config = dict(
    num_hidden_layers=23,
    num_attention_heads=2,
    num_key_value_heads=2,
    qk_norm=False,
    attn_scale=0.177,
    init_std_up=0.0543,
    decay_fraction=0.745,
    batch_tokens=16384,
    max_seq_len=256,
)
Each number is 128 + 24 x the weight over its row's rms, rounded and kept within 0 to 255. Layers, rows and columns count from 0. Numbers have three digits each. The size before them is the row's rms in percent of the matrix's.

# layer 4 attention value, 64x64, rms 0.0884, rows 43-63, columns 0-63
098:168083166112112094137118140123103118152126171148164086083160118142133146168141107152143107140140140170166117128136109138105130154103134096125161086175143099132094123101116128121134116115106124
049:135149116105087128118146072138143125129130170136138107120154114076170100164109092092146107179114147129129119173134088106136180116120143104124174114124110110104122149129138124146117104133127140
072:148119146115128068090080143137072135113118130122113132103141167124131146138141128155190128114112139173154087139125125133130154102109144132176143113143135155147113158160099096114125116142125161
074:140070148130123145111131159119127096120146130148149093104123125186099114150143147156107076135150092145141175155104146108099089156141112128126103126165101121125132116100110148140138118124114076
071:126129145144112116119162137158144169173118104121113159119083133098120116075128138101138174181123144110158096144124112146149162129109174148116138126104163117125155135175172137124147133108129143
044:123174124127139117122136162135135132147168105099099171116113098121085128076095154130129200132087128096153101118116110152171126120144151104134115125127117125154132164152152118105128141159136150
062:147163128096143128170140094089145076123138164117148143162175103127107155125100100148115130085130117122116162140146126143099099134146130100129093119178156112160123123102125118144095150168118137
108:135149139128136171163149100105136113122120134165174082138145111150174108157122109129107087146179129146105130139137153110111134137121110156103152135148116109091151079133150142112109145129162076
086:147159112106126074126122063127123106125104147092121165157152140077140152133106099119143125114111100115126141142146115118117134107122154109138117116153174135155107157117115085150102136152119187
076:130124128120135116120112206151116168146160131117106155131130129139083157094144162139142179108108154116154115092102097175147114150134141103154112118110125151162127149154135161116167128122112138
099:119140106102087157128112101130130078181170152085086114100128093097090108162108121137107127149113157111135133116107109138154127149115104119097139136119103108110097152090103167146135141114115127
160:160102125123136145138137112122117161113103165099159115098146163094148127125144094137121082162155118138113138108101097162117117169102103152124119118130143141121096162118183121126145132065094139
081:118065127164123140157153116139148145178097110102133136130099146107120141088160117123084127145147132109122155106153130137085086146101121162096124138119159107119133106093134135152133129071104131
121:164118104135098121129170127167160129095099140111169126115117141104144133118134115087121120131082124108150198140133104108134135140153134096124126102123136125140108172088119123161166081108099140
105:128107135162149100144140117139128134127097100125158149170113164124154171072151128110137147098126138132134136140177157105080113098132158151157123141136168109150167102154107104146104112142150155
044:111159135168169124145151138119142139139128066134141148135088108146123117089113149120088160136149084102130106098120158115135101127127139143094126132141130118122158105142182107081095163138162118
101:094143137145144118106116098113138117125156128157130099107152077131160107149100127111115117167111094124126106152130117090106119111133130087114164124157076096111130138096149080098076117163139126
056:118123144138127165131127093099130095123093079102096126086100139137110091097112135169119112133138103131103134163133175131131134099116104205113097160139132126110136132123122095131126152121126086
095:088129106138145119135131102123160122149142141123112162194134103107113159120122127098094139112117104081098149104145119124082077139148144086112101140129150119152131111091132121149094137143116178
086:174123138122134084109141132141123127101077110136155156139089168153111128128129146133131101119158053137146152145104152115133128140126164136119093103159182168151136116149156115120140154130118124
045:131087139163112126066118160166130157087117104146136094085079163141147105137150152108153095177111105140151122141106138103144144132133129143135145117108099141112136164142137113124148090103131130
# layer 4 attention output (transposed), 64x64, rms 0.247, rows 43-63, columns 0-63
114:102176091123137195138126126148166155103109100099090115155124115136144092108102085081115162127126136126104156135110128115144136123193118137156087141121122127118117108111132123110116135158130122
045:140108139120147167123116186136093170106120118106107167150112176166112111128120156173148135088120128122110143109161152117141085114129089142148087116148144133167108098138100106132122101130114137
089:120167095130129179174175142115186085101099152114165109126111123157110094133118109127090142123124125104116140102116141108138117134180107140114104095139113120134129096095164148150134147135128116
081:098190118113120091142146080160122165146129093117113124161147115094142147102131109096094164127134141158113099133104133172131137101097136128128137146099144153091139178129142119105137157143126151
077:135104119152125109142082131077119124112140182145141115129170144137113147162113111158169076118116163131111169101146153096125111128139106122102117123132101152149083119123109141153076130143152141
042:128080137162094121161110105080131080140116158115145097130140159135142107149141094157153079174150131106109132136164147100081124142105119161124105137113126138128094114115126166158119140115143134
066:093099163127104143097107140146127125110096067113112124120061142111155085152142118116125141199149122132130103135130116143118176124089134109143125143119099127104152145122125137126166125100114127
114:109124126126116136081109129165111187135134099131069144120112129121142163123102166106115142089090118112113119126112090143160136109123152114146116126123137120159107171139092097119132082098086142
095:113099157113136170134121198131133116086096116122154140116089136137098062158143116158121139157145147131139117113154147138135132135144087123145117113134088117138171103135131154159178129117127117
081:135120116150116123157134072078142049143115142120140097109150126129146120114128090123138100165139108142121139144129157081073130132135126141098131135129123124103110103098163136130089152158158135
110:134106163146137126136174125126117159093124074149117149181139165157158118096167131130154135114138119146139131148146146107082137161108134117132134132126174128124153122146122074093121088169135130
167:105143137143149139092114161121131124145139068131092143138142063119110130115117132101112152093101146128163114114149154073155148127159102140109129137112112112135136094153096122144121157185142151
096:137138143113155090091097148146148163120162122171119129138173084102118149140139115108142120131137169167154156139123127137169173145148140084129173159124108128119132132160105125114114125171151108
133:135129154102140113120111151122083162121141117113113152140161102139097118154110117161145123149157112161118099129138163172124107080094100142150102151153138138077145092138130136099110183158149131
113:130132145097124109124111162142165124103126169142140113081130102109098130193114116142109113173135140141120152112099120169186167108146132087123143123153095122130112133114137157141135145100117084
040:118089135143098090133075115117138148152134175136123091109180115105135145145135104128133087147134166104113127145136102148136143136125145129150130151091113123154092168139095168171143109086120123
118:132126124120116145149127146174137158161128122097113127152127161123130102117132112147122133111149144100104145146160122145178113135130121173181094154101157140169074140151083150133168113089112127
058:108147127153108088120174134137169159112164130176165124178121123130127157165149144114110128108118157100149111088129095144169159161091156108111149109108131148129150160151105137125146127124119142
106:146088174098144102113090147151097106149124102125136135096111135079126095124158115146156128177169144171155138171142139148128150137109124117145171166122109128125142147153119139124168118109145110
095:082143110122124115146089121097112141118114158116156114111151094104104118143115093120105136135121179133112095099116134163117105101137096117124124116100067138112168164122144166173148150112139159
045:136178097114144096171143116116114148159146170120138135144191099131095163115108126145105135073115150123108128112114153136149072097149105160117116120129155151132102129128131134135106166145141142
# layer 4 MLP up, 512x64, rms 0.204, rows 0, columns 0-63
088:131177124155149149104137178148141081129126160149128123159131116093117132131128167129116102118106118144148130138147102168122094173162118140076160091149144124120152122138106090147111101154155099